From a checkpoint of a small transformer trained on Wikipedia.
Size: 17 layers, width 384, 40M parameters.
Each number is 50 + 10 x the weight over its row's rms, rounded and kept within 0 to 99. Layers, rows and columns count from 0. The size before them is the row's rms in percent of the matrix's.

# layer 5 MLP up, 1536x384, rms 0.0512, rows 1454-1479, columns 192-255
112:38 47 56 47 49 50 49 57 52 57 52 43 38 36 48 35 65 45 48 56 58 55 54 59 40 72 67 59 59 47 27 61 49 45 55 45 53 74 53 58 32 46 47 37 54 52 53 42 53 59 53 41 59 40 45 55 37 55 59 43 41 52 47 61
090:63 58 62 47 62 46 65 56 52 44 45 67 65 51 62 27 52 52 41 61 54 51 39 49 72 55 77 42 53 24 55 58 34 45 64 62 54 59 46 44 58 28 31 57 62 45 60 60 40 52 38 43 49 52 49 65 53 47 31 64 29 34 58 66
092:55 75 53 52 45 49 55 48 21 51 65 57 47 46 57 55 41 45 47 34 49 62 59 38 42 50 68 49 52 60 32 39 57 50 68 57 46 46 48 54 54 40 48 60 62 37 57 61 43 45 44 45 59 44 46 35 65 34 48 45 60 46 45 33
115:53 39 54 46 60 41 41 43 60 63 61 42 50 43 51 43 49 80 48 53 37 48 60 60 36 47 59 48 63 49 48 47 51 47 49 52 51 63 40 62 38 43 42 54 61 38 56 55 46 47 48 59 56 50 37 56 56 40 47 45 55 50 33 56
101:48 62 44 50 55 38 51 54 45 36 46 78 57 37 93 44 42 62 37 45 52 58 44 55 40 52 61 40 53 50 51 50 65 35 56 48 70 49 34 50 42 46 51 57 49 49 63 37 43 53 27 37 49 49 46 42 47 53 50 56 44 62 50 50
101:52 39 60 42 40 57 55 22 42 52 60 52 41 53 54 51 54 61 56 46 63 48 58 51 61 43 44 38 65 42 71 31 56 68 49 42 55 38 78 39 49 61 52 47 39 42 48 48 50 57 31 52 58 41 39 48 43 56 40 68 41 42 36 53
091:36 58 56 50 32 61 44 57 58 60 46 47 52 69 71 52 45 59 38 42 46 64 47 33 45 54 52 38 61 52 48 63 37 57 51 57 51 53 69 50 52 55 58 35 31 56 47 57 50 64 47 42 45 51 42 30 55 43 45 39 49 50 48 50
103:50 31 58 49 50 43 49 59 48 56 35 54 60 63 54 58 72 56 57 55 61 48 43 26 48 43 53 47 42 50 61 29 59 30 57 43 50 45 51 54 45 52 36 35 60 51 45 51 40 46 50 52 57 49 55 41 44 40 47 58 36 44 44 52
089:38 48 58 48 64 53 52 61 52 40 42 63 35 61 60 50 29 62 54 59 65 51 53 63 32 51 54 64 55 65 51 68 55 66 55 50 49 34 56 64 51 60 41 61 60 53 39 41 44 59 52 51 56 37 55 47 47 47 58 39 50 51 50 38
096:35 63 35 66 56 61 36 26 40 65 70 42 58 53 53 44 49 42 41 50 55 53 65 60 35 36 47 47 28 39 38 45 57 50 46 54 64 62 50 41 29 65 57 38 56 55 52 61 45 56 37 54 44 40 29 39 55 47 53 54 49 42 62 62
105:56 49 49 41 54 29 64 51 53 67 62 60 45 61 62 57 61 49 44 42 52 67 47 42 49 48 46 22 51 60 46 58 49 44 51 61 40 67 58 47 56 55 73 48 41 43 41 50 39 60 30 54 72 62 51 47 35 61 47 39 52 55 54 48
094:68 35 52 60 36 52 52 50 45 36 60 51 63 55 42 47 51 68 42 33 67 42 59 58 46 37 55 40 56 45 41 49 35 55 55 51 54 23 64 51 46 29 57 47 41 56 34 39 67 48 48 44 45 58 40 50 58 52 48 43 46 27 49 61
100:48 34 49 44 42 35 50 58 49 65 51 39 42 30 70 41 40 48 58 42 51 51 56 57 35 74 44 54 44 63 49 47 36 41 48 57 56 42 44 42 44 54 40 48 48 57 58 56 46 43 56 63 56 45 56 50 56 46 46 41 45 43 41 41
113:36 81 28 43 45 57 44 42 44 52 57 60 57 47 42 47 65 42 40 41 51 55 58 27 47 38 60 53 52 44 57 33 45 49 58 48 45 46 43 54 32 60 34 39 53 64 53 35 66 57 48 43 55 38 74 54 40 51 38 43 43 58 57 40
088:45 49 33 53 58 23 32 55 38 59 25 45 60 45 57 57 56 43 45 57 64 30 31 43 59 68 43 34 46 44 54 33 59 52 37 61 45 56 35 44 55 48 57 56 54 63 59 55 48 37 54 58 48 65 31 63 53 47 49 53 47 53 45 60
099:52 40 53 82 33 63 49 47 46 44 57 57 51 54 63 62 45 45 52 51 58 49 49 43 60 39 52 39 28 61 64 43 35 42 54 62 49 30 55 28 56 38 34 57 45 54 62 32 34 53 46 64 63 41 40 48 45 63 58 35 40 46 50 48
098:53 44 55 54 40 52 60 22 44 54 47 49 67 44 46 57 62 38 43 42 46 50 35 33 26 30 50 48 53 55 63 29 61 45 43 41 34 46 67 61 42 34 47 54 65 53 65 38 57 38 38 57 51 52 51 44 48 68 46 56 46 42 60 49
092:33 37 41 47 38 59 66 52 38 54 61 47 39 61 42 47 61 45 66 59 38 59 56 39 46 66 59 44 57 48 47 32 53 71 48 35 58 48 42 46 60 54 61 42 42 62 32 46 43 68 49 66 58 42 38 43 48 60 43 50 38 24 58 57
094:66 50 36 68 60 48 57 69 39 46 42 46 47 65 36 28 57 61 47 52 64 55 50 48 51 53 67 64 54 36 55 53 49 67 58 29 37 52 43 53 48 63 37 59 41 60 44 47 55 52 37 65 63 40 41 73 57 74 48 43 59 53 30 56
100:53 46 56 53 64 61 63 49 53 40 28 53 60 60 41 56 49 28 45 60 57 45 45 51 54 48 48 42 61 60 58 64 41 46 53 43 45 53 41 57 55 24 66 68 69 41 43 45 58 43 59 65 57 46 59 44 48 55 59 49 55 48 38 55
096:64 47 54 68 41 50 38 37 43 41 62 73 40 33 51 62 41 62 53 56 53 69 53 57 44 34 50 46 60 35 58 42 43 50 67 54 37 36 33 57 45 51 60 63 49 45 48 51 43 43 48 44 72 44 37 44 58 58 32 56 40 66 40 51
099:50 63 37 51 60 43 39 55 43 52 48 61 37 46 60 53 53 76 59 43 52 48 60 38 44 62 56 48 67 31 37 62 47 39 45 34 42 69 46 53 30 49 52 56 61 55 37 55 38 50 47 62 64 32 42 55 55 38 58 45 69 48 64 49
097:42 42 57 61 62 47 50 55 50 70 56 32 46 63 42 33 42 26 50 48 55 57 42 48 47 59 45 37 47 49 34 58 35 35 41 55 22 56 62 52 55 52 47 54 41 64 50 42 57 57 58 52 61 57 42 23 42 51 51 44 43 33 50 35
111:43 64 60 66 84 46 57 47 37 37 49 44 42 30 46 42 48 48 44 52 33 45 59 52 40 52 45 27 48 48 52 61 51 56 29 36 44 46 65 49 39 68 72 43 53 39 54 48 56 51 40 65 44 54 57 25 43 54 59 55 42 75 59 39
098:59 59 53 52 35 54 46 53 59 57 56 50 44 59 43 72 46 55 40 61 60 61 49 30 50 47 53 51 48 49 41 61 56 59 59 68 50 70 46 59 36 53 60 48 41 59 54 47 46 42 57 37 61 71 39 40 54 41 42 61 54 35 50 64
096:52 53 46 59 49 43 38 51 63 41 55 67 47 53 32 56 45 46 50 36 57 56 61 39 36 54 69 71 54 61 56 46 56 56 49 36 53 56 68 52 61 57 48 30 62 38 33 42 39 57 47 45 45 50 52 50 45 53 56 46 57 45 39 41
# layer 5 MLP down (transposed), 1536x384, rms 0.0302, rows 1454-1478, columns 192-255
100:57 43 53 37 38 46 47 28 39 57 42 48 58 56 54 42 69 48 13 47 42 54 47 57 43 40 60 48 60 47 41 54 46 57 62 56 52 47 56 62 32 47 50 46 51 49 49 44 57 55 52 52 51 64 30 48 40 41 44 50 61 26 62 48
091:32 55 43 68 46 56 31 48 57 46 50 39 39 44 49 54 31 35 36 49 53 25 50 33 39 55 61 61 48 49 43 41 54 70 52 53 54 30 35 45 43 36 39 36 42 54 47 68 68 41 39 44 30 40 61 42 56 36 46 53 59 61 55 57
103:55 52 51 48 37 43 30 50 56 31 58 50 52 40 55 32 16 52 57 52 56 55 27 49 44 42 33 27 40 51 44 41 55 66 69 65 43 34 40 54 49 59 48 41 55 58 53 40 53 59 40 29 43 49 49 44 57 52 57 56 70 47 50 52
101:45 45 49 55 40 69 50 43 56 54 43 53 59 39 52 34 55 48 52 29 45 43 36 48 67 38 38 60 39 73 50 53 42 55 43 57 45 49 59 36 53 48 46 59 55 47 50 51 44 45 53 49 47 49 66 60 58 54 48 36 55 55 53 43
109:45 49 40 43 56 63 55 50 55 68 53 49 50 47 50 52 49 62 38 57 33 46 38 45 68 47 60 42 44 31 41 56 63 64 55 46 47 54 51 38 56 63 64 47 42 51 58 59 71 37 53 53 49 45 56 53 62 45 58 41 41 62 47 60
093:56 46 63 53 54 51 50 55 60 56 45 49 47 32 36 58 41 35 50 31 56 61 57 41 48 45 57 60 55 41 48 62 50 41 54 36 49 67 55 24 69 57 51 21 24 42 42 46 56 35 59 45 42 43 54 39 55 45 60 56 67 49 45 44
086:39 50 49 29 56 59 44 49 38 31 40 32 54 66 46 68 48 51 55 41 45 63 42 49 55 58 27 60 40 40 41 54 57 37 44 56 56 38 43 62 68 52 54 28 33 50 50 64 41 34 54 53 30 68 46 57 25 42 37 47 44 58 55 45
102:67 62 27 66 55 45 69 49 52 51 60 39 45 58 50 46 64 52 49 37 53 33 42 45 38 59 61 43 51 63 39 51 48 49 41 45 51 45 51 62 50 47 50 51 49 44 56 65 54 41 61 33 53 34 33 40 48 54 42 59 64 45 61 26
084:44 60 43 60 44 27 48 52 51 41 48 37 59 62 57 45 55 42 48 52 58 45 55 43 72 48 51 36 58 41 39 34 51 45 42 41 47 56 37 53 56 44 51 44 35 60 53 40 41 55 41 47 29 53 55 38 68 51 39 50 52 46 29 74
099:66 39 54 30 60 34 58 63 65 52 30 52 52 56 53 63 44 47 49 58 42 51 47 46 56 80 53 57 39 50 45 53 54 37 52 44 40 33 49 57 39 34 32 45 41 53 51 38 56 42 38 51 34 45 51 62 38 48 66 47 41 51 48 64
111:38 64 53 37 40 73 44 40 62 60 41 48 37 50 54 56 31 32 52 49 29 55 42 66 28 45 38 66 58 53 32 41 49 61 41 44 45 54 41 46 57 22 49 57 47 39 45 56 47 62 65 42 42 60 56 55 51 48 48 48 36 42 54 55
104:60 67 49 67 36 51 55 47 59 37 59 45 41 56 66 44 26 46 35 56 44 48 57 29 35 54 29 69 29 51 56 49 51 49 41 43 47 61 52 48 41 62 38 41 48 34 38 49 33 53 38 59 47 61 61 41 46 49 56 52 67 81 63 37
101:50 59 54 47 35 45 35 54 37 48 50 42 70 59 59 33 63 57 49 42 56 40 21 33 42 44 52 53 48 37 42 32 55 51 70 39 59 54 42 60 71 52 29 51 42 44 45 51 56 54 57 33 51 40 36 56 50 60 40 52 36 60 37 58
122:48 59 35 49 35 54 44 51 45 30 48 53 32 57 53 28 51 49 40 55 36 65 50 47 49 51 49 56 48 62 37 50 39 43 48 28 60 28 49 42 57 41 50 57 57 42 41 49 40 51 49 23 50 36 47 45 39 46 49 36 35 53 40 33
087:56 67 59 48 42 46 46 63 52 42 57 49 40 50 50 51 49 48 57 51 34 64 45 40 50 59 47 77 52 57 36 72 61 50 67 53 36 61 57 70 64 57 41 24 59 58 62 30 70 57 38 30 53 43 74 69 56 56 52 64 29 61 49 60
089:35 54 48 64 38 40 47 52 56 38 54 37 38 47 49 51 49 53 60 60 60 57 36 46 54 50 52 47 34 51 58 46 37 58 34 45 34 46 45 46 61 38 49 55 34 58 41 38 58 64 47 67 36 40 63 56 52 58 60 50 55 64 69 46
088:36 47 41 61 53 54 61 67 36 50 37 54 33 47 45 37 51 59 43 34 56 50 39 52 54 59 61 62 54 67 36 43 41 51 35 48 70 65 43 55 65 36 51 46 39 37 57 65 62 48 59 56 37 37 49 52 46 55 37 49 52 69 37 66
084:40 52 59 54 57 49 63 50 42 45 46 55 42 48 47 49 68 45 53 43 56 44 39 45 31 65 50 61 49 47 64 26 42 58 41 47 63 52 57 43 40 61 50 37 48 42 45 42 49 40 47 47 31 38 38 44 44 56 56 30 42 47 63 55
101:34 45 36 39 33 63 48 37 46 43 30 75 54 48 46 53 30 54 38 36 55 61 49 53 46 56 31 44 32 64 63 55 55 37 43 58 37 30 58 46 54 50 39 40 50 47 55 46 48 29 66 51 41 31 63 53 62 46 37 59 58 59 57 38
072:56 50 36 58 56 40 51 54 46 65 47 57 40 59 53 43 52 38 52 50 42 47 47 47 46 43 50 38 46 44 25 54 34 52 17 50 55 64 47 42 48 46 58 60 42 57 54 41 70 37 37 68 66 57 44 34 56 53 49 46 56 57 42 56
105:62 44 56 60 46 49 40 34 52 42 57 44 42 48 50 50 44 35 52 61 37 59 42 46 34 37 56 74 40 51 44 31 57 62 29 33 33 39 38 51 35 49 47 34 60 68 62 47 42 39 68 58 49 50 50 53 62 58 53 55 44 57 59 41
104:60 57 54 39 49 52 42 54 47 48 71 47 62 41 38 50 37 70 62 55 64 26 36 57 65 49 47 43 37 39 46 51 43 26 66 69 51 60 45 42 68 60 49 59 37 69 40 59 47 52 57 52 58 28 51 61 31 56 56 50 44 51 58 47
093:50 47 48 49 31 58 50 55 43 50 40 44 55 44 21 51 46 39 67 70 44 48 57 45 57 50 44 53 38 41 52 47 57 42 50 44 54 52 58 43 52 65 64 44 43 43 49 42 53 56 59 51 52 46 58 74 73 61 61 49 50 52 35 50
104:48 55 53 41 47 50 57 60 31 66 43 48 55 49 25 41 45 63 51 44 60 52 53 65 60 59 44 63 51 52 54 49 62 43 35 57 66 56 28 36 55 60 48 45 43 48 40 28 56 55 56 50 43 49 49 27 41 45 46 52 47 44 50 54
094:56 50 55 31 61 34 47 41 49 47 56 44 56 42 34 47 49 55 34 60 59 46 55 41 53 51 54 52 44 40 50 57 34 46 48 47 37 35 61 54 57 47 48 60 57 46 55 48 57 61 49 30 32 53 56 34 44 57 62 47 56 49 36 64